Each number is 50 + 15 x the weight over its row's rms, rounded and kept within 0 to 99. Layers, rows and columns count from 0. The size before them is the row's rms in percent of the matrix's.

# layer 8 MLP up, 320x128, rms 0.0848, rows 124-142, columns 0-127
106:51 45 32 31 38 38 46 60 75 33 63 35 52 49 68 45 58 65 25 73 24 39 45 54 65 63 55 63 30 51 78 43 51 55 47 58 56 62 68 60 49 43 25 60 53 42 27 40 53 40 44 37 40 23 44 47 22 28 75 58 49 29 56 38 55 58 24 48 23 57 28 61 73 48 32 51 51 42 15 53 57 38 69 49 54 53 76 46 31 29 52 41 65 51 51 34 55 37 52 67 42 54 63 52 54 40 23 66 31 69 44 74 74 80 48 28 50 62 49 40 75 95 49 63 38 50 27 49
094:31 42 52 76 67 32 86 68 41 29 68 17 53 61 52 25 67 37 69 45 67 47 55 42 31 50 61 52 43 32 39 55 64 42 41 53 35 58 63 51 39 31 60 33 50 28 60 46 62 18 46 63 53 62 27 37 30 57 58 70 78 46 26 50 42 59 38 46 43 63 60 64 40 45 73 74 52 82 55 63 50 63 69 93 59 50 49 32 37 46 63 67 53 76 52 42 45 55 17 40 45 44 58 64 36 52 29 14 55 49 51 57 49 55 40 61 57 47 46 50 34 32 46 54 19 24 45 67
103:50 58 34 61 59 70 45 66 56 62 42 55 65 60 57 29 33 56 47 20 50 46 42 52 53 31 60 33 69 18 40 00 65 22 63 31 51 45 42 42 42 66 62 48 47 80 63 49 52 39 56 14 54 47 86 64 38 41 70 39 47 66 34 38 42 35 53 54 56 34 64 51 44 11 70 32 68 43 33 60 37 62 36 34 65 69 56 43 80 69 34 25 54 42 60 67 51 30 60 45 48 44 43 66 45 30 37 58 52 37 58 65 55 57 73 61 48 35 48 43 45 37 35 66 66 36 72 56
099:66 84 60 34 67 31 47 30 51 16 44 34 42 54 50 36 43 33 48 59 65 55 53 43 53 30 47 67 54 21 46 49 57 46 64 45 34 34 50 71 70 38 41 38 52 84 57 59 23 48 32 53 77 49 42 65 36 63 31 48 69 56 32 35 40 65 49 44 25 46 45 31 62 64 09 70 48 13 76 57 17 37 53 53 45 61 52 59 35 72 54 49 45 34 31 56 25 40 41 49 59 56 49 62 39 76 59 39 43 79 63 34 41 65 64 53 65 39 71 52 40 35 70 40 60 62 60 38
110:27 58 40 52 54 51 51 45 58 67 41 51 82 53 47 56 57 53 42 58 62 43 52 61 57 62 67 42 45 48 37 03 33 45 36 67 63 63 44 51 44 34 54 39 56 52 36 45 89 70 62 29 41 62 23 24 69 60 45 05 43 58 32 43 61 77 62 53 48 20 65 39 55 45 38 49 65 18 41 52 62 54 64 68 64 75 59 44 64 49 42 52 55 47 49 59 48 58 59 90 66 33 54 39 50 76 57 19 34 19 37 66 65 60 33 69 59 31 39 60 47 52 67 49 62 39 54 44
106:48 37 57 64 45 48 41 52 63 60 37 48 53 27 27 42 52 55 44 63 47 61 35 47 51 61 56 60 33 82 78 62 70 39 40 54 64 59 56 38 58 73 50 32 52 38 45 54 41 51 42 43 21 82 39 51 69 42 66 61 47 59 44 57 77 41 34 50 53 65 36 49 17 47 66 56 27 56 41 78 35 41 27 10 30 40 74 78 62 48 57 71 38 54 30 69 77 40 75 62 50 49 44 64 66 46 35 52 66 50 83 58 72 49 59 19 40 52 69 39 29 33 26 64 29 61 39 41
104:49 43 70 49 29 47 40 46 27 64 53 26 51 26 54 38 32 37 52 59 25 49 45 46 58 45 41 42 41 55 61 50 49 93 31 45 52 52 43 75 34 42 40 55 44 55 62 56 59 63 46 38 30 50 39 43 62 59 65 40 49 44 51 59 49 65 48 66 71 43 37 41 65 78 30 29 58 37 29 52 52 19 31 48 65 30 64 48 44 45 35 62 15 37 46 53 75 58 41 48 50 31 62 63 83 62 50 36 23 80 53 74 70 60 33 37 56 53 37 32 66 60 37 79 01 45 51 73
102:58 59 43 50 49 49 42 28 41 42 44 44 71 40 35 41 47 61 32 22 58 40 60 45 31 42 41 57 61 86 57 56 37 30 48 44 62 50 30 68 67 61 60 32 48 46 55 23 58 24 48 17 47 76 24 42 44 43 57 51 23 72 58 59 45 41 63 29 40 58 47 25 50 37 57 59 39 52 71 65 46 54 76 24 39 84 44 46 39 32 26 59 47 37 69 53 65 65 64 73 68 50 52 77 57 57 57 31 19 73 37 56 79 63 32 51 46 55 29 22 55 77 46 65 59 68 48 43
098:48 78 69 52 46 67 50 52 45 28 76 49 73 48 38 53 31 39 46 41 41 46 60 61 46 30 61 39 37 38 61 52 63 42 52 64 40 41 42 66 73 48 33 42 27 51 43 69 32 83 28 57 37 52 52 44 49 51 29 47 33 37 61 51 37 47 40 35 37 34 63 46 42 55 67 25 40 11 52 60 68 49 53 38 62 26 61 23 34 72 52 45 43 53 28 40 52 46 34 44 65 41 37 43 51 33 52 00 56 52 69 59 61 46 48 42 60 40 35 19 85 43 54 35 59 50 98 31
105:58 40 41 40 33 59 49 17 40 44 66 50 56 70 63 45 19 65 49 70 41 45 37 31 32 45 47 69 37 55 48 82 36 39 42 81 74 40 53 52 48 64 29 70 46 46 50 43 48 57 50 52 51 50 52 83 70 55 38 41 35 26 57 54 23 65 55 51 64 65 57 55 67 99 52 34 55 35 57 68 55 53 41 45 73 45 60 52 51 58 75 72 44 30 40 39 65 31 46 20 28 51 74 57 28 46 40 50 65 66 16 42 40 61 61 44 46 50 36 41 81 47 51 63 58 75 25 68
099:48 47 38 56 29 30 39 42 24 66 78 33 47 77 43 39 50 58 51 70 78 78 36 17 57 41 46 45 59 59 61 84 59 63 56 45 48 33 41 35 41 41 47 62 61 69 38 58 33 58 03 48 64 67 61 69 43 43 36 62 48 25 66 76 48 69 57 60 60 43 33 40 51 46 48 38 16 51 55 48 57 35 33 54 54 58 43 15 61 61 35 57 35 44 76 32 43 37 48 43 49 47 41 78 78 63 27 60 68 50 51 34 59 62 55 40 11 50 46 44 49 43 76 61 45 57 57 44
096:77 68 40 50 48 53 42 55 48 58 72 58 44 69 41 56 59 57 71 55 38 56 63 44 73 68 53 42 66 53 53 61 36 68 40 49 65 69 44 49 63 35 69 45 43 62 53 58 58 27 49 58 48 42 12 60 61 30 50 51 47 41 27 94 44 60 44 45 85 80 21 37 72 40 38 49 38 29 61 32 31 34 60 43 69 27 58 51 39 38 35 15 62 23 51 39 51 51 38 30 43 46 57 25 31 30 47 34 44 52 62 34 25 44 41 63 36 53 20 41 78 33 55 34 38 74 60 63
098:50 58 40 80 50 36 74 66 52 68 43 49 51 66 50 57 45 38 43 56 35 38 52 35 53 84 44 70 60 37 50 54 61 50 67 48 49 58 53 61 44 18 47 55 40 60 32 31 59 49 54 53 41 38 41 76 73 49 47 74 62 26 56 69 15 26 43 58 23 35 71 52 38 47 61 55 71 53 55 52 42 59 42 63 25 59 52 84 39 49 71 51 72 46 42 32 59 63 80 93 60 17 35 57 47 48 51 49 37 58 37 25 56 26 43 70 39 44 40 42 59 57 62 35 34 75 54 14
110:66 50 34 47 54 68 63 51 80 46 39 37 49 45 48 43 25 50 40 57 54 41 46 45 50 62 38 53 62 63 65 85 54 47 36 56 37 40 56 49 78 32 48 49 68 29 46 26 65 54 39 24 59 27 73 33 73 37 69 32 31 67 48 68 45 54 66 43 56 39 41 66 35 67 25 37 62 46 47 73 17 56 38 42 25 29 31 42 55 23 84 45 44 72 50 59 44 69 37 62 52 68 49 49 43 69 49 43 71 43 34 46 39 60 45 54 65 56 39 05 65 26 74 24 30 54 54 43
098:42 72 24 52 40 29 64 88 40 65 52 76 55 54 65 50 41 39 34 53 45 65 50 57 45 68 07 57 32 71 27 56 55 32 36 73 46 67 58 62 56 63 38 69 35 45 41 67 49 73 46 65 35 68 45 54 32 61 67 55 59 42 48 60 54 57 45 35 59 40 84 56 73 39 48 41 46 77 55 22 48 67 61 60 37 81 39 49 20 72 46 42 45 56 61 71 30 68 61 62 78 75 62 46 76 51 36 46 56 53 43 40 42 52 46 55 44 47 16 52 60 27 50 32 28 46 37 58
099:59 75 65 17 61 61 64 33 42 78 50 54 49 65 49 52 44 61 42 39 56 29 57 40 37 32 26 53 36 33 42 70 46 58 38 51 37 52 27 57 25 68 63 63 28 28 76 55 50 37 40 36 23 58 45 70 41 42 45 16 53 25 48 56 60 64 47 60 55 62 48 33 85 67 71 37 43 52 54 56 23 61 42 40 38 59 61 13 55 55 36 62 21 24 58 68 57 57 57 47 31 51 46 55 80 64 78 71 56 39 67 48 23 51 39 43 61 47 30 48 69 47 63 43 61 29 52 72
096:74 30 38 31 65 61 33 46 40 32 57 47 31 41 41 63 47 43 34 82 39 44 71 76 41 36 74 50 57 51 39 33 66 20 42 81 46 37 41 23 68 37 87 57 35 46 52 58 58 49 53 51 79 33 54 44 34 46 68 23 58 60 23 57 35 76 50 15 57 51 62 63 65 54 54 45 43 34 73 48 63 39 50 66 45 49 44 44 49 41 65 73 28 60 53 44 75 48 59 38 50 54 74 44 44 74 47 57 69 77 62 46 42 34 68 73 51 46 36 62 72 50 68 35 65 67 68 49
101:59 70 54 46 52 40 36 46 65 37 77 47 53 48 76 77 67 57 58 37 66 48 64 40 73 47 48 76 59 76 26 49 55 50 45 45 32 68 45 57 63 39 67 66 77 65 58 60 62 26 33 37 37 44 69 48 34 38 40 61 50 32 17 26 13 53 40 66 36 46 49 48 52 87 61 58 46 63 58 54 48 33 50 57 26 59 51 33 42 45 77 29 45 66 65 52 46 59 34 48 57 38 49 74 57 43 75 51 38 61 78 71 80 49 49 30 42 70 37 35 39 36 57 85 46 55 42 27
093:28 35 76 51 78 70 54 65 45 40 52 40 68 44 69 46 50 78 47 31 88 34 71 38 59 59 34 48 44 42 50 73 52 65 66 53 43 54 41 25 67 42 24 67 53 46 39 36 74 40 65 34 42 56 38 75 34 42 50 58 54 64 74 80 73 32 37 37 74 51 51 25 46 59 49 31 60 38 34 52 68 54 63 43 36 64 45 66 59 19 47 50 59 57 36 47 61 43 67 15 57 41 55 45 72 54 75 40 19 48 76 62 52 40 45 51 48 74 65 55 21 52 40 36 34 53 56 59
# layer 8 MLP down (transposed), 320x128, rms 0.0857, rows 124-141, columns 0-127
102:21 61 47 46 44 72 68 54 47 73 50 49 26 08 57 11 62 73 39 48 32 51 24 63 50 63 41 35 53 40 33 62 39 57 48 44 54 51 75 27 52 30 53 52 61 19 59 50 38 69 51 22 54 10 47 38 36 74 42 61 44 44 50 50 70 38 30 33 36 41 52 48 50 38 45 64 48 69 45 72 50 14 23 53 54 49 41 57 44 64 62 50 63 71 38 59 50 49 31 49 40 48 55 58 66 71 42 27 48 64 33 25 79 43 45 28 41 68 62 55 36 52 64 54 22 54 53 62
095:39 35 72 32 47 27 52 37 49 41 32 43 28 44 34 64 51 46 32 62 59 56 72 68 51 60 65 37 50 50 56 49 62 41 24 69 63 30 54 69 50 58 17 34 36 49 45 75 65 36 56 65 66 30 50 42 79 71 71 59 74 66 33 61 40 70 26 53 66 47 66 33 40 61 51 23 65 39 51 43 19 47 54 53 23 68 66 69 51 47 12 34 37 68 58 42 41 50 43 39 68 63 41 19 59 46 67 51 92 57 47 43 54 46 77 51 42 67 74 38 47 66 56 55 41 53 48 43
103:47 28 54 45 46 62 66 43 57 69 49 36 10 53 45 63 62 38 48 61 62 50 54 21 27 59 75 58 65 62 56 58 44 53 41 51 44 37 59 36 53 53 27 12 47 56 48 36 53 47 55 32 51 65 50 37 51 76 43 72 60 41 39 67 42 71 55 91 65 68 46 54 33 50 59 33 58 28 35 18 32 61 34 24 77 76 77 13 51 44 46 45 35 44 63 42 20 47 38 38 45 65 62 59 62 32 74 62 59 31 57 37 28 49 60 68 46 43 59 77 38 65 47 42 45 37 41 59
095:69 30 66 75 51 49 51 71 48 82 47 74 57 31 52 55 57 44 70 78 58 65 38 67 68 50 60 41 63 44 37 42 90 44 46 59 39 37 39 34 31 67 42 35 37 43 56 65 53 65 46 54 48 71 63 49 62 48 51 52 73 50 58 27 48 54 43 79 60 65 54 40 67 39 56 78 52 79 32 58 65 67 71 30 44 63 54 47 56 29 32 57 56 84 60 54 83 45 38 56 52 34 48 35 54 28 54 37 29 50 58 64 51 44 46 56 28 63 39 30 39 85 16 35 70 30 40 44
106:58 50 47 74 68 38 72 52 32 66 54 35 67 35 29 41 45 37 57 45 58 40 60 47 44 17 48 59 88 60 52 61 40 58 48 55 44 73 15 63 56 40 43 24 42 62 39 37 74 44 36 29 55 53 51 48 48 33 27 19 56 55 66 20 33 66 64 74 27 59 65 51 56 35 43 64 46 54 35 70 51 38 30 51 76 72 38 66 49 51 33 34 19 58 57 43 70 53 42 70 53 28 73 65 55 37 50 68 51 57 66 59 56 60 63 30 37 60 39 58 79 67 59 84 61 47 63 37
099:41 53 45 47 76 48 47 52 76 53 44 67 60 34 44 69 82 66 33 14 36 50 57 22 30 54 61 30 49 61 46 41 60 46 51 78 43 57 55 63 36 23 48 80 39 37 32 52 58 52 84 39 58 51 41 24 48 55 15 41 65 28 59 38 54 45 68 55 50 39 56 46 60 60 60 63 51 27 73 74 52 49 60 56 38 78 86 63 33 61 46 27 53 55 59 23 32 35 39 50 61 58 63 48 39 30 41 43 35 59 50 51 36 63 58 51 19 25 42 81 42 35 51 53 61 54 61 30
100:19 74 63 64 62 62 66 42 77 43 56 32 65 38 38 58 47 39 45 47 54 53 47 55 56 38 42 20 23 67 50 44 48 48 45 48 43 58 29 59 47 70 58 31 42 30 39 38 43 57 25 50 23 65 67 56 23 36 52 42 65 31 57 71 67 66 48 30 41 23 62 36 30 60 37 61 63 58 13 56 52 52 66 67 55 13 56 20 62 20 44 42 37 71 30 41 40 59 64 48 50 25 46 82 58 38 39 33 51 41 43 53 76 54 67 64 77 46 59 45 56 42 23 40 34 58 55 40
093:63 56 80 34 48 53 63 54 58 60 38 63 55 35 46 59 52 52 67 71 58 34 46 68 43 60 51 32 45 49 18 66 83 56 52 79 34 52 62 27 40 25 57 52 74 24 38 47 50 53 62 80 40 37 46 56 72 51 50 37 81 52 53 43 47 55 45 59 76 50 70 65 54 80 48 41 43 55 20 75 23 34 36 73 52 46 25 51 47 68 66 19 44 54 11 70 64 51 42 52 80 66 33 46 56 47 76 49 66 54 49 53 34 52 43 35 55 37 61 54 51 53 60 17 48 35 47 60
093:53 24 61 43 53 99 49 52 28 64 51 59 56 36 30 41 61 22 61 21 35 40 36 44 50 54 39 34 58 40 48 54 27 36 46 61 57 63 54 68 52 67 66 69 41 70 67 44 57 16 81 58 56 56 32 84 42 62 34 48 67 36 50 74 61 40 68 35 63 57 31 22 38 55 46 66 45 40 28 31 64 68 54 22 47 48 52 33 48 49 41 43 44 55 64 33 43 76 72 37 34 65 51 60 76 52 31 50 49 40 42 58 52 50 40 45 50 55 62 82 42 54 60 61 35 42 28 17
105:62 58 33 59 45 45 49 32 70 44 57 45 58 54 53 58 40 72 59 72 39 50 84 53 39 41 40 31 43 50 75 66 53 64 32 41 53 29 52 24 57 52 44 31 28 37 75 29 58 32 47 46 44 51 37 55 45 39 40 56 65 50 52 79 71 51 45 32 64 48 21 43 67 69 64 55 48 95 62 31 40 73 21 61 68 57 26 47 48 60 53 57 55 53 39 61 35 63 59 44 45 24 79 25 18 30 35 53 36 55 41 58 43 58 33 60 61 45 30 46 70 54 86 67 56 72 57 76
093:36 37 30 89 51 21 66 59 23 53 21 44 72 69 32 33 45 46 52 54 52 52 34 67 54 28 43 71 48 61 60 55 78 21 37 47 53 37 50 38 44 40 47 71 63 67 49 39 45 53 45 66 51 80 72 61 43 61 40 47 56 45 57 30 47 57 44 12 68 12 46 17 33 54 55 52 45 43 21 66 30 58 44 36 18 44 42 68 43 17 48 33 72 47 59 30 66 58 47 54 52 73 53 49 52 66 72 53 58 54 46 61 44 37 50 31 53 49 53 69 37 45 48 43 43 56 57 81
097:58 50 75 73 61 46 40 42 66 67 49 56 19 74 34 46 60 15 44 54 55 69 28 63 55 22 43 46 49 42 24 60 52 23 57 73 63 38 42 62 34 64 43 53 69 43 32 40 52 50 42 49 73 65 45 23 43 53 61 51 33 39 61 44 38 42 56 70 41 34 59 85 24 61 45 29 50 34 33 68 35 61 44 47 62 55 51 42 18 54 13 43 35 47 46 63 67 25 55 37 57 57 66 45 67 70 52 59 29 51 44 49 23 39 61 49 19 36 67 50 43 54 76 51 63 64 28 72
092:47 29 39 23 44 44 24 42 87 46 54 66 63 41 52 31 70 42 52 33 75 57 44 67 68 57 50 68 31 65 68 30 46 36 37 53 55 52 55 48 76 00 48 50 62 55 54 63 50 49 61 59 47 34 43 55 60 38 58 27 39 45 75 48 42 49 55 82 84 63 45 50 59 61 62 39 44 80 33 54 48 29 42 64 70 45 24 56 55 50 61 86 34 33 62 50 50 44 29 64 53 76 42 56 64 52 70 60 58 34 58 73 50 67 84 53 75 57 59 48 38 49 55 70 58 59 58 40
103:65 43 52 32 49 47 53 46 70 54 46 49 62 56 29 46 37 58 49 09 63 51 27 23 49 38 38 45 47 40 36 15 52 43 42 40 57 38 58 25 36 82 44 63 65 68 67 28 42 51 61 44 64 64 54 54 68 39 59 57 45 43 52 40 76 61 47 46 68 74 39 41 43 51 45 72 32 75 80 55 29 31 61 61 68 36 48 29 58 58 50 58 38 29 57 44 53 20 56 53 81 37 43 49 37 52 70 34 79 43 78 62 49 31 21 41 26 31 55 23 67 58 53 57 76 67 60 50
106:43 45 45 66 66 70 29 29 24 46 47 63 62 45 40 20 60 72 28 57 77 70 52 37 46 17 50 83 24 57 55 37 66 53 71 30 44 40 61 36 20 60 18 42 44 62 54 53 47 53 59 37 57 60 44 59 75 37 53 65 54 46 55 57 58 47 55 58 52 56 24 73 63 43 60 30 26 68 41 53 93 53 60 49 52 50 55 73 57 66 29 46 45 60 64 52 64 49 37 60 60 77 45 30 33 61 31 47 53 51 58 30 64 52 91 68 35 53 27 50 50 68 44 37 54 46 26 50
104:25 29 58 62 60 18 58 58 59 35 65 40 52 29 42 54 65 51 53 50 68 60 63 61 37 49 59 26 39 42 38 75 58 40 46 26 78 34 24 55 51 71 36 33 50 54 36 42 64 51 29 47 48 53 49 63 17 59 51 67 48 50 75 60 34 52 86 48 30 34 44 59 43 61 38 24 31 45 48 61 23 69 46 26 59 23 55 69 61 46 46 53 54 52 59 51 66 50 19 53 65 51 43 38 25 35 54 39 40 19 40 42 78 12 24 63 61 60 51 40 71 38 64 69 49 40 60 39
105:64 61 57 55 68 34 32 62 70 55 36 43 60 65 77 48 41 72 66 55 73 57 44 50 38 43 64 48 24 48 70 65 46 62 48 29 66 45 41 55 48 63 48 39 52 47 57 57 49 25 43 59 37 43 40 60 52 69 47 51 39 31 67 39 59 55 44 79 58 44 48 55 11 30 45 54 64 63 80 63 21 39 40 28 53 73 22 69 75 69 30 65 81 48 54 44 13 22 23 25 31 64 58 61 19 53 47 47 46 37 43 59 67 51 55 51 46 71 71 53 58 65 52 47 43 65 23 43
096:34 43 43 48 32 51 34 59 48 59 50 34 17 54 44 60 62 60 50 42 43 43 59 59 42 35 44 59 37 71 37 30 26 48 49 59 37 59 72 54 36 83 49 37 63 48 35 13 46 44 53 75 53 26 36 53 66 47 41 67 48 37 46 47 45 82 39 63 36 36 42 65 44 46 69 56 51 87 45 45 56 61 56 47 51 66 28 53 76 35 70 49 71 21 74 75 17 77 32 62 41 55 55 44 32 68 36 66 15 24 44 50 64 38 60 78 44 56 43 30 65 63 55 41 71 68 54 50
# layer 8 MLP gate, 320x128, rms 0.0872, rows 125-142, columns 0-127
100:52 70 74 48 52 45 40 77 64 62 39 49 48 30 23 36 35 47 47 50 58 39 54 39 66 46 37 78 72 65 58 54 21 12 26 55 33 82 47 58 17 79 49 63 41 61 48 41 28 52 73 52 61 47 43 40 09 42 34 53 41 61 58 49 37 69 24 56 43 42 50 68 32 26 54 63 26 53 44 50 62 40 54 47 66 30 64 48 52 52 72 69 38 28 68 56 46 31 61 52 41 72 48 36 59 37 73 53 48 48 59 53 67 55 64 66 53 52 27 51 63 67 47 43 65 21 37 79
104:24 72 86 52 77 71 47 53 35 56 54 42 76 49 39 62 59 75 27 73 44 42 46 67 56 53 48 40 67 55 34 61 02 31 43 72 47 48 68 40 49 51 61 35 45 49 53 49 47 66 53 34 56 59 45 53 65 57 55 79 51 37 31 57 45 64 60 23 60 41 42 65 55 68 35 34 57 37 63 54 49 28 60 59 41 34 59 33 54 46 55 59 25 74 65 58 41 28 25 58 50 40 43 55 29 44 65 32 61 41 65 23 47 58 31 23 71 36 77 45 69 64 54 50 62 21 73 71
098:57 25 73 52 68 58 59 64 74 51 61 61 49 24 47 60 23 19 41 54 41 39 30 28 49 48 55 46 50 50 38 43 57 74 43 43 58 48 47 53 22 61 62 37 29 43 59 77 62 43 36 56 22 53 51 49 53 45 34 52 71 65 54 58 21 43 40 56 66 37 58 38 48 30 39 50 44 33 59 65 42 42 50 61 52 84 49 78 47 30 56 45 57 46 07 74 05 76 39 59 51 50 44 49 13 58 51 34 51 60 35 27 41 42 46 77 52 65 66 57 36 60 73 32 62 52 26 52
102:46 53 60 46 51 42 61 42 65 39 39 46 69 61 30 64 35 44 64 49 69 54 33 43 47 49 47 87 72 52 46 68 38 45 60 49 51 45 41 24 70 61 58 41 81 63 80 63 35 88 51 68 53 43 30 40 45 52 56 72 59 44 67 50 41 73 48 48 53 47 65 29 59 16 64 52 39 43 50 54 34 53 46 64 37 32 47 06 68 61 36 65 32 43 79 66 63 41 43 61 74 17 59 48 42 47 67 42 92 60 32 44 34 54 35 78 38 82 51 51 48 61 41 67 57 52 52 46
109:67 05 76 53 48 52 29 43 43 66 60 82 66 78 57 51 72 50 64 25 82 37 49 20 11 53 38 52 77 59 46 21 39 42 55 45 42 71 51 48 58 71 37 38 48 40 34 56 60 41 62 55 44 70 56 38 43 30 83 55 64 56 44 48 48 49 22 53 49 61 43 53 46 56 61 44 66 18 30 40 25 39 57 32 56 31 61 40 48 56 57 43 38 53 35 56 61 44 59 56 48 67 56 31 55 39 57 40 83 42 68 58 35 38 41 44 67 23 68 68 43 48 38 46 39 48 53 72
101:62 32 57 49 39 47 46 64 45 40 49 59 58 36 43 65 38 50 11 51 20 51 60 52 55 57 31 35 39 82 70 48 21 23 28 38 50 49 62 45 32 47 35 57 24 51 70 44 58 59 48 52 48 54 18 77 43 23 47 43 58 63 32 51 56 32 49 48 65 66 47 54 58 42 49 30 27 63 54 31 72 57 23 39 47 52 20 53 58 53 50 47 49 60 51 18 35 46 44 53 78 46 15 41 44 63 61 27 50 46 54 34 38 23 26 31 58 26 22 37 42 29 48 57 35 35 34 23
090:53 38 18 62 42 47 35 70 46 52 31 82 65 48 32 77 37 75 61 85 48 63 36 45 30 49 64 45 43 57 28 35 47 28 53 71 47 57 43 43 51 48 38 52 45 42 72 57 62 59 23 45 63 44 65 79 18 77 38 52 64 41 20 67 32 50 51 80 38 25 52 53 37 52 38 58 47 30 76 57 39 45 77 69 46 69 44 25 90 58 79 51 37 55 28 38 69 37 46 48 57 58 54 59 63 56 54 53 38 45 52 48 54 64 63 40 37 36 64 34 71 61 63 56 62 52 60 49
094:74 60 34 50 62 51 54 26 50 64 71 30 71 40 40 43 69 51 79 65 62 43 61 56 44 34 54 70 54 66 61 59 36 50 76 61 75 37 43 71 66 26 40 65 10 36 39 52 54 64 37 54 71 45 73 43 61 58 46 30 62 50 77 63 31 43 58 63 27 33 15 65 69 55 40 57 66 32 46 64 60 29 64 74 49 32 27 48 51 51 59 60 18 61 54 30 42 49 49 55 54 57 34 42 47 48 79 40 53 41 49 50 43 80 31 53 14 41 43 63 33 75 40 53 57 61 68 55
103:49 63 41 33 55 33 50 68 60 23 59 64 69 98 21 47 41 63 39 49 64 74 55 30 34 44 30 41 62 42 53 59 51 58 40 24 52 61 78 16 56 51 66 54 49 44 51 33 41 33 52 90 49 43 53 44 52 39 61 16 48 60 37 39 56 50 36 58 58 83 46 44 23 44 68 55 41 54 44 35 30 50 38 35 63 58 45 69 75 51 37 79 65 49 32 43 35 74 34 72 32 48 44 54 40 18 71 55 63 22 57 44 47 56 63 49 38 44 63 71 47 42 53 31 70 49 52 43
100:44 32 71 76 41 47 78 50 41 52 68 14 30 51 48 42 57 23 60 26 61 59 63 72 68 53 72 41 62 49 45 46 47 89 53 45 38 75 63 76 44 56 48 62 31 48 68 27 55 43 57 43 23 48 48 26 54 54 61 52 54 49 57 31 33 57 53 45 69 55 56 67 46 42 43 52 26 50 45 29 39 32 63 51 15 51 38 66 49 34 59 48 71 40 49 47 53 66 61 53 49 58 65 13 61 72 57 56 62 47 94 49 83 49 80 12 44 45 46 39 51 50 41 42 43 44 43 38
100:48 66 37 49 39 85 28 31 50 40 61 52 49 43 40 52 32 35 69 60 58 44 40 07 57 51 48 32 41 47 39 40 48 50 54 82 38 51 48 57 63 41 64 37 46 30 50 59 68 35 33 62 64 64 40 36 56 36 42 37 30 41 46 35 45 47 13 44 39 92 58 49 17 70 66 60 37 45 43 54 32 58 74 22 72 58 66 61 52 62 59 71 59 49 61 44 82 44 45 67 64 75 28 47 66 60 92 44 61 47 48 70 33 42 52 51 64 38 35 53 51 63 34 71 33 48 39 36
100:46 40 31 51 40 40 63 30 55 38 66 29 41 43 48 72 37 78 49 56 64 47 29 65 34 35 30 69 47 44 43 35 55 50 48 98 60 36 60 36 46 65 67 40 31 25 52 51 58 51 64 47 57 34 52 60 74 33 60 31 55 67 55 52 33 63 29 57 28 56 55 42 50 45 64 38 67 45 89 66 38 47 50 68 33 57 40 43 33 43 92 50 47 70 13 53 35 53 38 63 48 35 44 43 50 58 52 61 34 13 38 39 52 53 60 53 90 35 50 78 58 62 59 59 38 61 33 31
109:59 43 91 48 46 41 38 53 49 43 50 31 38 51 31 49 48 68 24 41 52 47 43 26 02 46 50 34 88 62 35 48 74 30 57 75 70 66 38 59 43 61 59 50 43 60 63 44 14 57 73 38 52 60 52 48 32 49 48 52 48 51 43 52 57 44 32 85 41 51 53 42 47 60 48 54 30 73 56 61 26 34 78 60 38 48 32 46 53 48 44 61 51 61 60 23 38 38 49 63 71 83 39 50 47 36 47 70 83 23 50 53 57 49 71 70 45 25 63 63 30 39 49 55 36 48 73 42
102:71 71 41 37 67 79 14 45 39 47 39 34 39 64 42 49 54 74 56 44 53 60 47 43 60 57 41 56 46 60 34 65 67 38 59 05 54 37 07 60 40 39 54 43 62 44 44 46 66 60 46 42 49 43 49 59 51 47 61 55 63 33 53 37 52 48 32 18 67 51 43 25 64 48 66 42 60 55 40 43 55 30 27 71 58 58 72 58 84 49 37 53 59 54 76 52 60 25 48 48 54 48 10 48 06 45 48 34 41 18 56 59 55 60 39 47 44 48 53 51 57 57 43 38 41 81 58 13
093:66 38 38 59 39 71 39 53 52 63 19 52 52 36 42 45 74 43 46 62 59 63 85 51 43 57 68 88 56 41 32 37 62 49 44 52 61 74 88 87 57 37 59 38 35 45 72 15 46 50 55 41 51 54 51 43 49 42 41 38 35 46 29 39 72 56 33 62 50 17 55 41 63 40 46 40 49 41 32 51 56 84 51 25 58 48 24 59 51 63 36 61 57 69 82 22 47 21 49 49 69 51 43 70 55 75 58 39 32 26 36 15 58 54 54 58 59 52 55 38 39 44 52 60 47 44 42 39
096:49 45 53 63 34 43 43 73 39 29 51 55 41 58 64 52 29 53 37 77 36 38 53 40 63 53 36 44 53 36 24 53 45 40 49 33 47 55 42 41 37 40 28 76 70 00 56 68 45 78 84 54 57 49 58 31 63 51 40 53 59 57 43 82 71 58 35 40 34 48 49 44 61 37 48 48 18 18 49 31 40 65 51 48 25 54 66 45 59 36 61 62 50 62 34 46 23 52 67 69 34 52 36 58 86 63 48 34 43 44 73 36 28 55 47 42 63 52 62 38 57 57 15 65 49 48 63 84
101:73 25 34 21 20 35 43 50 67 64 52 23 51 71 56 52 32 52 41 35 40 53 37 36 31 37 49 49 14 54 41 25 31 49 65 39 51 31 52 59 18 56 28 32 54 62 47 52 47 56 58 48 62 39 60 73 59 41 31 65 33 51 51 40 48 68 15 80 33 54 71 69 42 67 63 26 74 57 37 37 61 50 32 49 33 45 57 52 59 60 64 73 56 65 45 72 39 29 51 50 56 51 43 54 20 40 48 59 22 45 70 72 77 29 75 55 70 46 63 60 37 48 41 34 57 51 52 59
095:55 46 63 50 53 61 37 61 51 61 44 41 39 36 67 42 31 41 55 62 82 48 36 26 60 34 49 84 59 43 66 50 32 41 43 39 63 44 29 76 49 60 59 64 36 49 56 72 66 37 80 74 31 60 67 38 65 65 82 76 54 45 60 41 14 57 42 62 59 39 53 48 82 43 50 44 56 39 49 38 31 45 67 56 28 59 59 37 63 44 66 59 53 36 86 77 27 54 47 58 40 28 36 32 58 65 56 57 35 45 49 57 63 56 77 31 65 64 44 44 77 25 45 25 51 42 58 20